config = dict(
    n_layer=12,
    d_model=256,
    n_head=4,
    n_kv_head=2,
    head_dim=64,
    d_mlp=704,
    vocab_size=2048,
    activation='swiglu',
    norm='rmsnorm',
    norm_place='pre',
    norm_eps=1e-05,
    positions='rope',
    rope_base=10000.0,
    rope_fraction=1.0,
    qk_norm=False,
    attn_scale=0.125,
    bias='none',
    tie_embeddings=True,
    parallel_block=False,
    init='trunc',
    init_std_qkv=0.0412,
    init_std_o=0.00841,
    init_std_up=0.0412,
    init_std_down=0.00507,
    optimizer='soap_variant',
    lr=0.00343,
    lr_mult_o=1.27,
    beta1=0.95,
    beta2=0.95,
    lr_head=0.00798,
    warmup_steps=200,
    schedule='wsd',
    decay_fraction=0.372,
    decay_shape='cos',
    final_lr_fraction=0.0,
    batch_tokens=32768,
    seq_len=512,
    doc_mask=False,
    z_loss=1e-05,
    train_tokens=145400000,
    steps=4438,
    dataset='wikipedia_en',
)
Each number is 50 + 15 x the weight over the matrix's rms, rounded and kept within 0 to 99. Layers, rows and columns count from 0.

# layer 2 attention output (transposed), 256x256, rms 0.155, rows 169-191,232-255, columns 64-127
62 27 33 57 29 58 32 27 60 43 30 22 52 47 56 38 45 68 58 18 66 45 45 34 56 49 37 53 33 60 58 56 39 39 43 46 50 44 42 63 56 72 72 38 49 48 37 27 66 51 25 65 57 52 34 50 48 74 41 66 74 44 64 76
31 33 43 50 56 57 17 57 47 48 69 51 39 36 47 53 57 48 55 55 47 68 50 65 41 58 52 42 70 39 63 53 55 44 35 51 45 55 66 58 50 46 57 19 57 35 47 21 63 46 46 47 44 31 33 54 42 39 55 55 61 49 36 31
50 41 46 28 61 36 54 66 43 51 77 31 37 29 59 66 72 57 56 39 50 52 70 36 40 56 64 44 67 48 48 62 39 44 20 53 52 30 46 46 63 38 57 42 42 65 46 43 43 64 28 55 49 69 42 63 63 41 70 62 25 19 57 65
46 49 45 53 41 69 40 53 36 63 66 49 52 70 44 64 33 35 30 39 75 31 54 33 32 53 68 46 58 40 44 58 27 30 62 42 13 40 16 58 50 46 39 44 42 38 34 79 54 22 49 34 28 53 42 38 46 38 53 54 80 55 20 53
62 32 51 42 60 81 65 46 24 34 70 53 39 55 32 59 57 45 61 32 47 47 31 52 40 59 74 60 39 49 66 47 36 37 63 40 56 50 38 56 17 58 59 74 38 42 56 50 60 62 66 61 49 35 65 32 55 40 51 43 47 70 43 49
52 27 50 45 71 53 32 53 24 49 33 56 46 38 39 39 59 50 39 35 21 58 68 59 44 72 33 39 43 42 35 68 32 59 39 62 54 52 44 38 30 43 55 56 48 61 39 48 49 60 47 48 32 54 66 68 51 48 45 45 39 60 34 65
35 39 41 56 80 70 57 62 48 51 44 70 69 82 54 55 36 54 30 58 50 63 69 38 40 66 45 31 37 41 60 64 58 69 54 42 68 60 61 33 54 67 39 60 38 39 64 36 45 62 73 52 25 44 60 43 35 23 44 70 44 25 61 40
38 73 57 50 37 47 69 42 54 40 81 55 40 49 55 44 57 52 68 42 54 46 61 55 42 49 46 53 60 59 45 68 30 69 40 44 28 54 59 45 43 32 38 57 39 30 38 58 43 54 55 63 22 69 47 46 88 42 24 48 43 61 18 41
48 61 69 69 70 57 62 28 65 34 47 32 35 54 22 57 53 47 40 47 31 40 43 43 46 38 69 49 52 59 45 46 57 34 71 51 55 42 30 68 52 48 56 38 30 37 68 54 36 68 28 39 42 62 70 53 44 52 68 40 48 52 34 42
54 47 42 49 50 43 47 48 53 34 47 41 46 51 46 56 40 60 70 60 53 50 50 45 63 51 48 61 65 57 59 50 43 52 40 69 58 59 51 55 79 44 63 47 74 37 37 47 43 52 48 19 71 70 55 33 61 49 56 34 67 28 64 68
52 70 47 39 51 33 40 52 38 48 41 58 43 36 75 53 40 33 48 47 57 45 82 66 56 56 66 48 42 37 53 43 61 57 37 46 60 63 58 39 49 33 40 43 57 40 67 75 37 43 62 41 60 53 54 42 55 64 53 50 53 52 54 49
48 37 45 63 53 46 35 48 32 46 70 47 41 25 67 32 55 53 60 50 27 68 36 80 48 44 45 53 54 74 19 53 52 36 34 55 78 39 40 51 56 56 67 54 85 41 39 63 58 54 46 61 53 50 57 62 37 35 41 38 62 46 77 42
52 37 38 38 35 69 43 47 40 34 50 43 33 46 48 55 40 52 63 48 60 46 57 47 37 48 32 65 35 84 66 55 30 62 36 58 58 55 41 46 80 59 46 39 47 51 66 57 69 21 71 31 61 51 65 86 53 46 69 35 62 70 41 40
39 31 51 58 51 35 52 54 48 42 48 31 54 45 48 38 68 61 42 54 55 55 62 34 48 57 59 42 27 43 49 22 62 36 24 57 43 43 62 30 49 68 60 40 39 42 31 59 64 44 48 65 29 48 58 55 44 47 54 47 52 50 99 35
29 63 60 48 76 42 65 39 37 73 54 63 51 35 67 67 59 51 56 70 32 49 40 38 39 51 67 57 67 49 44 28 44 58 56 52 46 47 45 53 55 70 77 37 49 52 51 55 58 41 54 67 46 28 37 47 31 30 45 61 52 48 67 57
39 38 35 24 68 63 66 66 68 73 51 43 46 59 45 54 66 50 55 24 43 43 51 57 49 31 50 62 43 50 53 45 72 68 28 53 40 47 70 48 29 43 58 62 24 49 35 46 37 63 49 48 82 66 32 61 53 70 69 56 53 60 48 58
36 49 50 51 37 48 54 61 44 56 60 48 39 32 51 36 36 17 51 39 51 37 60 36 48 43 53 34 35 33 63 39 29 80 60 31 38 51 41 72 50 43 36 48 51 56 45 55 56 43 55 32 14 37 37 41 58 51 54 38 60 44 28 33
54 54 03 51 53 63 64 40 82 35 51 59 65 62 33 35 23 43 55 46 45 52 42 35 70 75 33 40 72 51 59 58 65 38 66 46 41 57 53 53 81 41 43 60 54 58 37 22 70 43 60 38 50 68 53 44 48 54 43 44 84 55 49 63
49 72 55 56 42 32 35 39 34 59 52 33 28 58 42 46 40 42 67 56 17 54 46 51 35 67 56 42 42 27 52 46 30 56 42 51 60 61 36 49 71 59 53 54 77 61 49 78 37 35 47 24 61 50 57 50 59 53 54 65 36 51 29 57
20 47 29 55 54 32 38 57 62 59 59 58 56 45 68 39 34 52 50 21 55 52 40 26 59 51 52 40 56 38 44 40 42 59 68 40 38 54 64 34 42 58 59 64 52 55 31 67 44 39 58 51 44 37 19 46 30 65 33 51 56 63 28 36
41 41 37 40 43 54 42 61 49 63 46 50 46 37 59 57 45 55 59 18 66 55 50 79 62 46 34 56 60 65 39 57 34 57 81 57 69 78 63 54 26 54 36 43 48 43 28 38 65 58 55 62 73 47 46 53 48 46 29 60 52 52 52 45
39 56 43 44 49 54 40 44 43 20 45 70 42 68 52 63 38 68 54 47 28 69 34 72 63 62 54 61 80 67 52 63 59 27 25 40 68 49 55 64 38 54 43 59 35 32 66 20 52 47 36 44 56 41 60 34 39 37 71 47 54 50 44 57
50 62 52 51 37 59 48 32 63 22 48 65 44 41 32 33 54 48 63 26 32 41 43 59 36 32 47 48 61 48 47 65 82 40 42 49 72 58 34 64 49 41 57 44 44 44 53 45 30 45 50 61 50 63 68 68 45 38 49 38 38 53 45 15
47 36 43 41 38 43 72 00 37 63 48 44 78 51 56 73 30 83 51 20 40 49 62 37 48 36 73 43 39 46 37 52 35 66 47 37 42 73 41 59 44 56 58 43 41 48 19 54 52 38 65 38 64 75 50 60 38 59 37 67 67 69 38 51
16 63 50 47 60 47 68 41 40 37 62 52 45 62 56 46 24 55 65 38 46 62 38 45 37 44 63 67 69 51 70 50 73 61 44 66 57 40 51 49 50 44 39 31 24 43 40 29 40 48 23 64 24 55 39 45 56 50 53 33 44 61 42 52
45 61 57 38 57 47 42 54 58 81 24 50 58 56 45 39 55 67 62 24 37 43 57 46 63 44 63 44 38 30 27 45 69 53 62 58 52 03 10 76 35 41 41 42 61 70 74 57 57 67 38 43 27 49 69 45 91 45 47 65 39 57 64 54
46 38 43 38 70 44 42 60 45 52 33 56 36 42 41 43 27 61 53 64 43 46 48 64 49 51 33 46 66 54 45 30 60 58 51 63 09 39 56 52 31 63 45 43 65 41 82 42 63 53 75 59 56 28 36 42 63 68 47 56 71 70 73 53
54 57 62 52 47 40 30 77 41 52 45 61 45 23 57 49 59 60 59 44 32 48 25 43 52 46 28 56 72 58 50 47 51 53 70 62 43 67 86 72 69 37 16 56 45 45 49 70 54 28 38 38 69 64 52 50 43 53 36 58 51 55 62 45
25 52 49 46 52 60 69 65 58 34 29 67 64 60 80 49 67 36 70 72 53 36 53 55 37 40 50 37 51 59 38 16 78 40 11 66 43 54 55 54 60 29 07 58 49 49 41 68 49 46 50 28 31 27 48 32 65 59 55 66 91 66 51 66
60 69 37 36 35 68 71 47 65 46 49 60 58 87 61 63 78 34 61 69 45 68 46 31 42 45 56 17 39 35 76 70 70 62 56 45 64 52 48 81 41 55 40 45 39 42 54 31 35 38 45 48 49 46 52 43 57 38 31 64 60 61 56 31
66 34 23 43 41 32 20 43 53 44 46 39 46 45 43 92 44 62 60 65 68 52 43 47 55 37 34 49 64 86 49 67 53 48 50 45 69 62 71 52 46 47 77 41 59 48 46 46 35 46 59 51 60 52 44 58 61 50 57 37 55 43 54 53
56 27 84 44 61 55 66 41 48 59 40 37 60 58 33 50 51 51 67 58 51 35 51 45 40 28 44 61 47 63 33 47 71 59 56 64 67 67 35 58 45 79 61 56 46 41 43 36 87 71 40 67 63 56 51 55 51 21 40 64 52 41 51 41
44 65 51 39 51 29 44 55 41 80 78 53 42 48 74 27 29 59 50 66 85 65 36 42 68 55 46 57 19 32 40 45 70 45 44 51 46 31 54 64 51 52 59 54 60 47 54 78 22 38 54 68 48 25 43 45 67 59 24 45 39 40 55 55
58 57 52 58 66 47 41 50 53 34 62 62 52 39 65 44 54 27 33 42 36 61 62 57 55 69 78 34 52 47 52 16 58 49 54 54 53 50 60 48 41 30 60 62 53 46 49 59 62 55 61 50 59 22 41 33 42 50 48 64 58 79 52 67
41 29 68 34 56 19 40 33 54 37 65 31 52 78 61 61 88 66 35 69 36 44 47 51 77 34 38 35 42 36 50 61 47 46 41 51 46 33 62 58 66 81 47 48 38 62 51 56 40 53 29 58 57 42 66 31 66 51 32 47 29 10 52 61
52 68 50 28 50 24 53 68 50 55 56 40 49 52 40 78 35 45 48 42 55 38 31 42 67 51 47 56 64 52 63 37 51 63 43 62 82 57 62 60 66 42 54 57 26 52 62 47 45 42 56 42 60 58 42 48 75 51 43 43 42 30 55 75
37 57 51 44 85 50 55 55 48 72 69 60 68 45 49 32 35 46 37 57 55 51 36 53 61 61 40 40 62 39 63 56 52 51 39 39 45 49 64 24 63 49 57 69 26 46 44 53 42 56 48 82 42 56 43 36 32 58 68 56 84 36 17 64
53 68 45 47 60 57 60 32 58 64 53 53 48 25 42 47 40 37 36 41 58 68 56 58 62 41 22 58 38 28 52 88 48 55 70 42 51 37 36 71 36 49 64 74 70 50 68 38 32 44 50 52 44 70 17 55 53 46 40 57 39 44 35 65
44 36 59 52 54 51 24 51 36 46 62 32 67 42 23 51 38 76 55 56 64 63 16 45 50 28 51 70 45 47 42 60 19 57 50 41 63 54 56 36 53 34 45 58 42 53 49 68 40 63 49 62 60 49 71 57 65 47 71 43 36 57 37 42
61 56 53 39 52 51 41 33 46 56 47 38 51 61 66 19 70 47 31 65 52 34 63 41 47 75 49 49 62 37 63 61 90 50 50 40 38 48 50 47 61 56 82 70 62 76 43 74 42 67 44 60 48 15 37 26 45 39 60 27 69 63 43 48
58 50 54 60 47 50 32 61 80 49 39 45 15 34 38 52 35 45 50 37 51 52 55 70 59 42 37 59 63 55 58 41 66 21 37 52 46 49 67 62 46 25 55 40 48 72 77 41 46 67 65 45 34 27 35 64 61 42 51 44 33 60 45 54
50 39 46 56 26 59 50 64 11 70 57 49 65 48 58 47 67 25 81 38 45 39 35 50 26 58 63 41 49 20 61 70 56 35 52 37 34 38 54 55 29 54 71 78 50 39 72 66 32 58 60 50 55 33 63 35 57 51 42 64 24 48 76 49
42 65 44 41 49 32 63 41 53 66 22 48 48 58 51 44 44 45 73 45 59 45 38 49 43 35 50 47 57 64 45 49 75 81 39 45 49 59 33 53 23 24 75 65 59 43 54 00 28 76 47 94 41 51 32 31 44 38 56 77 61 44 62 62
43 56 61 20 56 57 76 38 50 63 35 45 42 47 49 78 49 45 39 59 55 53 66 63 35 37 43 55 25 71 71 57 49 34 50 33 33 07 31 51 53 52 55 56 36 44 43 51 37 61 33 54 95 56 58 55 80 45 57 48 52 33 52 42
47 43 54 23 43 26 33 31 57 58 56 43 48 55 83 31 71 32 32 63 30 36 57 29 44 42 48 18 41 36 34 54 47 35 73 40 46 67 35 22 58 62 48 66 66 37 63 56 39 31 39 48 17 57 69 53 51 34 53 22 40 52 58 73
50 50 71 46 39 59 29 45 53 79 71 41 49 43 04 50 55 48 65 58 56 44 50 59 41 27 13 69 56 54 55 46 23 49 68 50 17 74 63 53 48 23 52 59 60 52 45 66 24 58 43 43 56 62 42 62 47 61 46 49 42 41 51 44
38 46 57 49 44 70 29 57 26 63 30 27 64 77 42 59 41 69 67 49 63 79 75 32 54 57 36 47 43 18 38 47 50 70 46 75 22 42 55 61 42 42 37 44 49 71 33 37 50 56 64 54 28 44 48 35 71 48 61 68 51 66 44 43
# layer 2 attention value, 128x256, rms 0.122, rows 105-127, columns 64-127
59 61 76 47 28 57 47 46 65 41 46 54 63 64 28 77 75 49 27 51 53 44 29 40 12 71 66 57 45 40 74 75 48 50 57 14 33 45 57 40 60 50 34 53 56 56 60 42 63 56 50 51 44 55 51 48 35 67 70 46 36 51 71 44
48 53 47 50 65 67 61 39 36 67 53 51 60 40 33 74 56 71 62 71 30 52 60 58 43 45 62 74 52 71 40 51 48 45 50 62 31 52 24 37 87 54 73 56 35 51 43 36 68 57 45 57 30 30 61 46 46 37 35 37 34 47 58 61
32 47 45 41 47 58 49 55 48 48 67 41 49 26 30 47 48 64 56 43 74 45 54 56 44 30 42 52 61 39 24 72 24 44 46 64 31 57 42 64 29 59 43 60 43 51 57 53 41 67 43 53 56 46 63 39 65 53 40 61 40 62 54 26
51 60 48 54 49 45 51 61 69 15 44 51 39 33 48 58 42 32 46 44 50 37 53 40 33 42 43 49 30 44 51 55 44 59 48 49 84 57 45 42 56 44 40 64 50 70 34 39 48 42 45 58 38 54 71 60 51 74 33 32 63 81 68 44
48 75 42 43 39 60 77 58 41 42 46 54 35 69 55 59 43 47 56 55 65 27 60 63 50 64 45 50 43 29 69 59 75 39 43 56 67 40 25 43 65 54 57 42 54 41 70 52 67 55 26 54 78 46 65 72 56 64 75 31 44 38 67 63
59 48 84 52 44 38 35 52 73 45 57 45 48 59 63 46 45 47 35 28 77 23 47 52 32 40 78 61 54 62 25 51 38 57 62 58 55 77 50 65 54 55 69 46 66 56 38 52 62 59 59 31 64 76 23 55 50 54 55 42 48 49 33 42
62 22 72 48 53 75 45 45 58 39 35 43 27 50 51 28 37 45 37 59 43 48 43 65 86 70 58 53 62 36 42 39 45 21 32 75 42 38 24 65 57 21 61 60 67 38 40 70 64 59 61 40 53 81 51 49 56 46 70 46 62 71 36 37
47 19 59 38 48 35 33 51 62 65 67 52 59 40 35 57 56 50 60 42 42 46 45 27 47 51 56 35 72 50 44 51 59 49 42 38 67 81 51 47 39 73 50 62 54 69 57 42 38 38 52 50 48 38 59 27 47 78 61 61 65 62 74 54
37 60 33 53 48 59 45 66 35 41 50 70 58 50 53 54 35 31 56 51 16 34 17 23 50 40 53 37 49 52 49 43 56 64 53 62 35 50 53 48 74 55 57 52 52 31 51 41 50 58 60 43 52 44 28 52 84 38 62 49 46 56 41 63
49 85 58 40 44 62 45 40 49 37 48 22 36 32 70 22 49 49 51 47 43 58 49 57 32 64 49 56 51 42 64 60 49 31 45 64 50 58 60 28 41 38 51 29 16 34 55 63 47 54 58 69 48 42 46 64 67 42 55 60 44 51 34 58
62 42 35 40 58 70 46 52 46 63 61 51 61 49 39 37 35 50 33 48 57 52 44 45 43 54 44 41 58 75 52 34 41 52 55 51 61 53 56 66 68 53 56 62 58 51 38 55 49 49 72 50 47 68 45 76 75 37 61 62 64 34 59 51
44 52 54 30 62 65 48 46 45 37 42 38 46 57 40 72 76 69 69 53 44 59 12 49 48 40 64 39 37 45 52 57 52 49 62 73 41 40 42 34 53 70 48 49 17 61 73 44 56 44 57 39 74 38 49 47 35 45 46 49 42 56 55 52
61 49 66 58 32 52 51 67 45 53 56 65 48 61 46 31 65 54 56 46 63 48 59 57 45 46 37 52 71 47 52 67 66 47 64 34 56 50 74 55 46 47 17 41 58 60 76 45 42 45 52 49 58 41 53 47 56 64 47 60 41 30 62 29
61 51 63 37 51 73 48 26 48 52 43 53 38 57 51 50 68 52 57 31 41 45 40 55 53 58 49 50 64 53 54 49 41 50 49 70 36 51 37 46 61 56 48 42 61 39 33 37 65 56 61 71 42 44 47 38 51 52 53 50 48 54 51 36
66 48 23 78 36 55 33 65 53 38 43 45 36 37 55 38 56 55 85 49 56 25 56 49 57 48 19 79 47 67 49 50 62 47 57 54 63 65 56 31 39 50 36 64 33 59 47 31 47 37 64 44 35 50 86 38 63 76 51 68 53 52 67 60
63 66 57 50 24 45 49 47 50 40 47 57 45 35 52 58 53 37 54 56 78 47 30 54 45 52 51 60 47 45 52 86 47 32 57 46 51 50 34 51 24 43 57 38 54 36 57 54 41 60 50 50 56 64 67 57 41 42 55 66 35 57 47 59
60 41 52 38 52 52 48 48 66 57 40 77 51 63 54 70 51 60 54 46 34 30 44 65 43 40 40 61 60 44 61 52 49 39 43 52 21 54 55 30 29 51 31 14 70 63 58 46 41 50 45 57 36 44 67 38 53 72 43 64 70 45 58 35
34 73 34 55 39 42 67 27 77 60 44 41 47 42 63 31 37 49 44 54 67 34 61 64 67 65 62 37 34 46 44 60 56 66 33 43 56 79 55 45 40 43 29 73 56 80 43 63 54 57 66 44 36 60 46 56 24 44 47 40 36 49 47 54
70 46 44 56 53 69 29 27 48 47 05 71 46 62 44 40 73 58 56 42 47 64 59 33 59 43 63 45 56 56 35 72 57 51 56 49 53 38 35 68 75 48 77 45 14 19 43 42 59 43 45 51 54 33 40 37 51 39 65 28 65 28 48 55
35 42 51 42 62 38 48 43 66 43 44 41 76 68 49 19 43 61 34 63 48 29 51 47 36 52 66 60 72 49 51 31 40 74 43 49 55 59 85 53 53 50 54 48 45 40 73 69 46 49 37 47 22 43 61 54 56 39 16 40 52 67 45 70
56 58 56 46 43 58 51 44 56 51 32 30 70 71 27 56 40 51 60 20 32 56 37 39 51 35 48 82 83 49 59 47 54 58 64 62 40 38 42 62 36 57 60 75 52 73 46 36 27 51 54 44 41 63 53 43 54 45 68 54 38 51 65 33
64 50 83 46 65 37 41 58 36 62 51 63 48 57 47 56 54 40 21 48 40 70 43 54 61 73 28 58 33 52 44 39 48 60 58 32 44 45 67 49 69 51 88 43 32 43 60 62 79 56 50 45 45 40 44 38 57 51 80 58 62 41 64 46
93 40 60 67 50 55 35 55 42 74 53 61 48 53 28 57 61 70 57 54 72 69 53 47 49 43 89 62 45 75 50 51 49 35 49 58 40 74 54 39 69 31 66 56 41 49 56 58 60 49 38 49 75 50 48 37 65 51 50 46 46 40 47 35
# layer 2 MLP gate, 704x256, rms 0.139, rows 0-12, columns 64-127
59 30 46 39 38 68 36 65 51 50 54 46 51 37 68 49 54 52 27 65 46 73 26 44 52 56 38 42 65 52 61 36 18 39 61 54 57 64 64 75 36 43 73 43 52 36 36 57 62 35 44 51 52 29 45 65 52 39 06 64 53 68 41 24
60 48 56 29 57 44 53 50 28 31 54 54 70 38 43 79 26 41 54 40 57 71 64 60 76 53 76 36 37 38 35 59 23 45 23 50 41 47 77 56 29 61 57 32 44 52 64 53 47 14 48 67 36 49 75 58 40 51 43 48 60 35 29 57
53 59 68 65 66 46 61 71 32 31 54 30 67 41 50 36 56 52 60 27 21 52 69 64 62 64 36 22 49 51 40 48 61 58 47 10 60 17 39 64 41 58 39 63 48 48 59 54 66 48 39 38 49 49 47 53 56 39 36 79 57 39 45 46
54 64 53 48 35 45 22 41 66 66 25 40 58 62 53 46 32 53 65 44 24 58 63 52 61 23 54 52 49 47 36 34 56 61 62 37 23 24 47 30 76 29 49 41 53 58 44 53 40 38 76 66 53 62 55 51 38 57 39 87 46 55 60 51
34 61 90 44 48 25 24 51 36 42 33 42 72 57 64 49 42 52 35 51 37 23 63 39 48 60 51 59 38 52 44 58 59 71 20 43 57 42 32 46 16 40 74 53 58 37 52 50 58 43 53 54 67 50 70 39 50 53 17 42 00 71 44 47
64 29 42 39 39 50 42 61 18 53 58 30 76 65 49 48 50 53 46 47 44 37 64 46 38 70 55 31 36 53 59 57 78 70 35 44 53 66 34 41 57 60 31 32 60 64 58 20 48 81 39 48 43 60 35 37 36 50 55 56 42 39 54 55
37 64 43 50 62 25 36 46 65 47 75 63 83 28 59 70 40 36 25 50 42 29 39 49 71 78 60 65 63 43 39 55 39 41 42 51 51 56 53 39 53 34 45 28 73 62 46 32 76 58 73 46 43 46 25 64 59 64 32 75 47 49 52 60
50 40 66 53 36 80 49 62 34 40 40 59 34 37 20 43 56 57 43 62 50 75 63 47 40 36 72 33 26 56 40 73 56 71 44 60 54 54 37 67 42 49 52 48 39 58 54 61 71 48 67 21 50 52 22 59 75 65 30 65 45 34 61 45
46 44 76 38 80 71 43 37 33 34 64 47 58 41 33 42 28 48 59 47 53 53 42 54 49 42 21 64 32 69 48 33 52 66 00 61 24 67 51 66 54 32 57 59 58 65 56 56 45 65 71 54 61 59 55 25 60 61 44 64 45 27 52 63
47 63 68 57 63 41 32 53 59 61 83 34 70 73 45 54 63 50 41 71 49 60 63 27 52 37 71 60 41 29 47 69 67 41 39 63 54 53 59 25 43 34 48 33 65 61 52 35 39 55 43 54 23 47 75 57 41 42 47 71 42 44 83 53
31 66 47 69 68 60 71 48 27 46 53 47 45 53 52 62 28 47 45 46 58 49 59 46 38 47 40 47 54 36 17 56 50 30 34 55 62 55 67 58 57 53 24 87 47 56 71 61 43 67 32 51 47 61 64 61 44 61 56 49 34 39 70 35
56 37 38 51 49 43 62 23 29 38 65 51 58 37 44 47 35 57 82 24 61 39 51 30 71 44 53 51 65 43 87 70 67 65 54 67 49 44 32 25 71 56 35 53 64 45 49 56 20 44 51 42 47 35 59 36 59 54 50 67 58 44 64 32
71 07 49 56 39 48 57 34 62 68 39 31 55 32 65 63 60 53 49 42 31 42 42 50 54 32 24 37 56 55 64 24 57 48 48 41 77 42 66 64 32 78 54 39 46 30 33 50 52 29 43 47 59 66 51 43 31 45 18 42 27 38 78 50
# layer 2 MLP up, 704x256, rms 0.139, rows 0-12, columns 64-127
41 52 44 32 52 46 53 53 36 69 58 68 62 33 35 69 63 43 38 41 57 26 16 40 27 31 50 44 48 58 54 77 62 41 23 61 37 48 51 19 58 67 53 62 58 57 57 44 55 49 30 28 60 60 51 23 39 64 47 55 61 45 55 40
34 47 69 49 46 60 52 38 47 42 36 44 43 50 43 48 42 43 55 41 60 52 55 62 63 48 82 54 54 59 49 49 52 18 40 26 33 83 43 56 55 58 47 37 42 38 79 50 60 25 46 30 58 72 40 51 44 45 25 37 36 38 60 58
54 49 37 18 34 53 51 44 58 44 47 55 39 74 71 40 13 26 47 56 43 40 33 45 44 70 62 42 43 20 83 45 61 64 53 63 44 41 78 31 67 64 47 31 34 55 55 42 51 54 64 24 36 49 53 58 23 36 16 59 61 39 30 65
57 71 50 47 44 36 23 50 73 52 29 45 61 58 67 50 35 50 64 42 36 56 49 53 47 17 62 51 47 48 41 18 56 55 44 51 35 32 46 42 68 32 48 44 47 66 45 58 47 41 63 61 43 57 68 37 37 37 50 71 46 59 71 59
27 44 83 41 39 47 20 62 49 36 40 37 71 70 53 56 36 51 28 52 49 44 57 38 55 51 45 49 45 54 53 67 87 87 46 39 50 56 35 47 19 41 55 52 52 28 55 54 65 40 42 57 55 64 66 36 67 45 24 52 00 50 46 33
65 42 55 49 42 40 51 66 20 47 66 49 72 61 40 53 56 53 43 38 56 43 45 61 47 48 54 32 37 64 64 63 64 74 20 53 41 73 22 57 58 48 42 54 59 45 66 20 49 87 40 63 30 60 43 32 58 52 56 55 48 32 38 43
19 37 53 48 36 63 29 39 46 46 24 57 54 56 45 50 43 34 42 34 38 47 11 50 55 43 55 41 32 15 42 65 55 44 40 49 43 29 45 62 32 50 52 55 33 38 46 44 58 17 40 55 37 40 63 38 64 55 65 52 41 67 39 42
58 31 67 67 56 61 62 47 44 39 37 76 46 74 41 44 35 59 41 46 78 49 75 43 68 42 26 67 48 64 49 02 59 56 51 38 73 51 66 46 30 52 65 45 43 40 51 30 06 88 31 30 42 50 79 45 61 44 57 46 43 66 16 34
53 56 43 58 36 23 67 53 50 67 39 69 44 62 60 69 66 44 43 54 57 30 56 45 53 54 62 36 48 41 51 66 28 26 88 49 83 31 57 33 48 49 51 33 28 53 41 52 58 33 31 51 47 34 23 84 57 45 49 41 57 55 43 49
60 73 37 26 64 25 63 43 51 74 48 38 32 45 65 82 73 41 66 42 44 63 62 37 25 34 36 20 42 35 45 48 53 48 49 83 63 46 50 62 35 22 41 35 21 43 27 52 67 57 80 65 39 09 46 42 68 32 56 55 36 67 43 57
45 55 37 49 49 53 59 41 56 55 47 50 51 40 33 39 41 41 49 61 48 68 46 38 34 23 78 57 24 63 56 57 23 30 50 56 40 91 36 45 66 51 59 41 23 57 20 67 49 45 36 47 45 41 49 47 68 27 33 54 39 55 43 61
46 53 62 41 46 48 33 32 33 43 37 87 19 56 55 25 19 58 78 57 30 29 73 33 53 23 43 44 52 49 30 38 40 70 50 39 57 51 65 41 84 74 37 65 73 37 57 54 21 56 29 38 48 45 69 32 55 49 66 50 49 44 46 20
43 71 49 33 40 72 61 36 26 55 51 61 04 62 40 48 56 31 63 51 74 69 64 54 47 42 40 50 68 51 40 70 29 45 57 63 47 61 40 67 71 39 63 69 63 74 45 54 47 36 57 55 56 50 46 49 70 47 54 46 41 50 42 23
# layer 2 MLP down (transposed), 704x256, rms 0.129, rows 0-12, columns 64-127
40 44 30 47 60 62 44 68 19 38 54 52 30 40 30 54 32 64 50 18 66 32 37 22 18 56 56 43 34 71 66 48 55 62 58 63 61 48 41 53 34 30 45 62 54 38 29 70 70 55 18 76 46 54 78 58 52 65 77 34 37 23 62 50
46 53 66 67 42 45 55 33 11 46 46 44 80 56 41 59 32 83 40 47 53 67 50 40 80 48 59 82 55 78 71 55 33 59 34 35 59 39 86 25 35 40 44 23 48 53 46 66 51 54 37 46 59 45 51 58 53 61 47 21 26 57 48 45
45 47 26 32 50 59 46 41 43 69 60 69 16 53 69 58 64 32 45 39 80 53 28 12 48 16 48 88 47 61 23 34 60 44 47 37 74 43 29 45 53 50 69 38 65 51 36 47 20 68 68 58 36 42 29 53 37 13 64 55 50 69 42 55
49 52 28 43 52 61 40 59 58 56 35 40 65 72 43 53 69 15 57 31 49 35 67 46 17 32 45 86 80 41 48 60 53 17 55 63 79 32 50 62 51 46 50 71 25 50 60 59 58 29 46 68 53 53 41 49 45 43 52 51 44 66 58 52
40 23 50 28 34 54 55 65 52 32 43 72 75 49 55 53 69 49 49 51 29 21 46 19 46 67 58 69 24 40 56 59 21 64 35 65 72 39 59 67 58 45 63 56 67 68 51 55 49 50 52 48 44 12 53 48 37 52 54 43 34 63 37 63
67 51 48 32 47 54 44 46 38 56 35 32 92 53 38 71 34 62 63 44 50 43 34 28 44 59 73 43 46 50 32 37 50 46 45 47 40 47 47 50 35 75 34 72 54 63 34 66 40 53 38 44 32 56 37 60 66 63 62 44 62 65 32 61
36 46 60 63 38 56 39 57 48 61 43 42 47 53 50 56 20 66 53 62 49 60 47 42 42 52 47 47 18 53 53 35 39 38 37 69 48 59 52 75 19 62 45 39 50 51 73 61 37 45 48 55 49 16 67 39 57 77 53 69 50 52 52 41
42 39 62 82 57 35 37 27 34 47 49 53 49 62 45 28 55 78 41 58 69 41 60 45 36 58 55 51 69 40 41 46 86 30 40 67 81 71 59 68 47 41 65 29 49 36 40 48 23 60 27 55 44 47 52 59 40 46 45 43 67 68 36 19
25 46 64 52 46 84 72 26 77 55 56 64 47 22 47 41 36 33 64 32 57 65 57 42 58 45 38 42 50 46 45 57 14 33 48 47 68 72 83 28 63 35 95 55 49 65 54 66 52 27 37 83 36 70 29 45 57 49 43 57 61 57 34 76
65 54 41 48 67 40 51 56 41 32 40 53 11 29 68 44 62 27 40 75 08 33 37 26 42 42 55 41 33 38 36 50 55 27 71 62 66 40 54 36 24 89 50 59 56 35 62 32 39 57 72 78 52 70 40 25 59 40 57 13 50 36 65 35
57 52 71 48 52 89 68 62 41 43 46 31 59 45 38 48 40 67 44 64 35 62 44 47 61 57 70 44 52 37 63 42 34 65 39 50 49 83 56 54 62 44 70 64 46 30 26 60 43 68 25 51 45 48 31 36 89 35 50 53 53 53 45 35
68 40 44 68 59 45 38 20 33 60 54 65 36 60 47 42 43 40 72 39 44 59 35 35 77 13 56 46 38 47 59 47 47 76 49 41 47 30 49 39 70 43 48 59 26 56 37 67 56 65 28 30 54 37 29 39 53 46 51 46 34 50 78 58
22 37 38 46 43 55 63 76 73 51 55 55 67 65 41 44 62 63 85 36 46 27 57 49 43 36 54 67 56 71 72 57 51 66 49 55 57 35 48 40 41 22 56 57 54 64 48 61 61 41 46 46 51 50 40 46 22 71 41 53 79 37 46 38